From a checkpoint of a small transformer trained on Wikipedia.
Architecture: RMSNorm before each block, tied embeddings.
Each number is 128 + 24 x the weight over the matrix's rms, rounded and kept within 0 to 255. Layers, rows and columns count from 0. Numbers have three digits each.

# layer 3 attention output, 384x384, rms 0.0385, rows 358-383, columns 288-383
137107135152104126112146156134122114122105115133123114097122130128137096109162119144110120146137134105094124128089144146150137096129149112136138145121134123116080146156123181114145106126069127117095109131164118123154125157114125115144136133135117140157086134091115148127110067107113147137
153118123115149128130139136162086086130116148135128157107127132129155118143122139148124105106174113119112095175094131086100107148144102138093159196171101144129130154104122148095111157145099102098191152149146135120132106118121171156107103187083147154153121091083156163116117130162165160093
156150147112200130125114064128095120110111137137175085144140114169128100098119144119081187140116134151118143138105105114114139137144139104078114109126111135147133132128130111114129120141121100132097123163167140128123163099122153122121163098113151156109140098139125133135130118141135147141
179117106136124140133120145151116121118153132093152110143118129140145094123103116133117134119167118159128136121130118149069135123114087155109103132139166141160130175133100094144099095140136173110099158128109128120063127077131166147056132137133183105138143132116138134138087145121137134094
131131127159106118122142150154133134126133114120134107140121148126122109158133105132141146148130101103111153151186155153112176144166076108069157160142157153134213111126137137151126122118124166110131126139141131155119114100119170101134143130120156099120081109111149163129186164160096129142
126086098116088164112142162062184129144100154142135132089115137113120143107112173116169096109103148139119190126154120168102140111136127084121127150152128126120180134110101113132145109113142112146096171151185119158083131136113142169113149126154112128120117143123154151166123108081131117097
160162149127167115143107143141087149114110161122138160115140108112090108149125102120156121116133090151115187140133118144153172125101164113146162120135123163085142135148114171108107109121189128122156132122095123110138149095143119167121097111128125097140141109148112127127146072125116073230
161137106096138141132122104138105143133097134114094118121149085151136150119101133157150140089116087118102166173077127099105121108122119106081144115144133141121137153084125166077146148124122101101076139120084115076100136129100106139090033123126114164143171125093160167162131138164128112156
096139128148126146079109127139169102153129165148135152127114190100088144121134100137138161132142155140152085103166149132107107105145180144176142143128124106138182076158125119146120116165096134127084105119118112156111128116115128100154140121101137155096094097116100094142145176131151153098
149129103129134143138146100152116113146115167131121143108077143138124144111087122114142145140113120112134127119140127138132154086108159097097098071118139143173150148125124084154105113107170150132126120109117129142108109108108139113122143132150152107154134100162094152148130111122097101168
118156117124140128128117162102133121142093136157114136156157142148143116121113096119145116128110160145105066152110141117127164125164126126088100142156119123131135138122112140116143156166076119099076148116135138129155106126139190157108194173092143162078157100094081150126137146154127142132
098146115115118106117153115156108145134115117119089147033143094134147091185150148100142103150128188119124112124135107152147066115142072121114108146150145099133122154054131104168149157152143108144139161116090088143088135172143165120139093134141144097104142170126126107113096198135141100119
143143137146154116145133129072143105153149149149163163151096144136114147116126133127118138089113180140123118153172161156108144092079122124153067074068097123146147121173111125177087138151143161135133122115144149127124075143117101141125161105124110097156105127143136092112093149094158120120
132094153117148070136134093084150094161129098138117146159163156148170132121124133129114156099130144155126128124156138133135156100072162107119123080114174102139134140170117153104115100129137148193129125139120182145102168090129148093121113110110146113097142076133086111121097127173076104162
097080122163092122094120166121181134125126106192110158082119159100146193110132107123154087114132121070125153159180139153113141107160115131071083080143131076132133158106110098101112111104103180148153129096141113130128123142112101096109167123197169104126122156133131102141101171108169106120
149113137111134122137146129128110158142099148150121157145129145116130119080104108146117116072123103162143146147111096128059120164140051153171139145133102139142099115177116108128149087135161121166111116130136123088139132160153141165212128147083083126116124149108148147065130114160128109119
139118161122115133151143102138136117135140129147172156136129151120112125120109150112133052083096160128136097108134136070184101146142143103126145153141137122076117123139138169119089160156122103118120107140143091127092132089158118168094138155093121086123102106125151148151122113128150110139
163121098190136120087118125168124154147087103135074145106138120116181083140141157167110145170132106108129123133163139122134133128134147160141125126119105125130117141112120121133093139158130116082173146127106129158131070100124121123106106114169109072133116154147144061132159138104140078106
132095159126117127110121120165173125151148125176107161150147164172125158121172118172121136119116095145127154071114107103137129145123117111141165142139113145071140108116065138085125126132109106089181095130086166126153171163147100147090109076127147165103102128094110137124083170095136123150
129121136129156136108110138158145190149114122135124138174175137100118105129139160145109127140136081107132122112137121151130178127116098095123123154124118199130105103144185096141140159123121153155112093189143157132193122110133121165129127107131113145129102141110111128139121120158090107174
121118114085140135127120134111121127155134135113169115134127134130105171099113115118178131107113137104124142184163149148093190110126135138125112100119143163124115093161122134143149140110155133174075138120127171136153129123120099133122168092117078185134085090130145189072150129119073118158
093110143131103146122141137139175123142117130102100184088124136138136104133085149112148114152106152102141144117184154174127133107176133112130059089113089069095159087115100097125104165116122131162122141119144173113140117113135117062116178117139119139125121126161114125141104190114176163121
061153121133102134108139153147129132121166135140118100105124185123086115144107086121141098136083078126154153171155086132117139118167164159081127088094139120116163144084111117129115127197153144158123141124058124130141117121085125151118110145145092113123122150134127112112142117133126119181
125123112124100111104126113107121156137122119156122144139143137148149146090108127135127171139132144101137103127132160169165150104103133129156089119119061096106127045085137117111124105121163069138145136146141124168148119140127079148093176077147076153115113146182087141144129108074104175149
115128117126119135101119148150146136132122112135077137104152132137174094130149131104130116131103123133135114136139092093142117125130101132136132170175073118140120125087181131142172133160141121129101155134166148123143107110133103123161137166090100100153128132112126113132126141160125117167
131130119077162122125127117143123114145100132110132165174119122120141131130156134157097145128145106129131123119124154140109174121148138116113113132154130129170130126163115166119149132116137106138087104173099127132108139150131135124143119137094146119161173151137124127157153126158120158129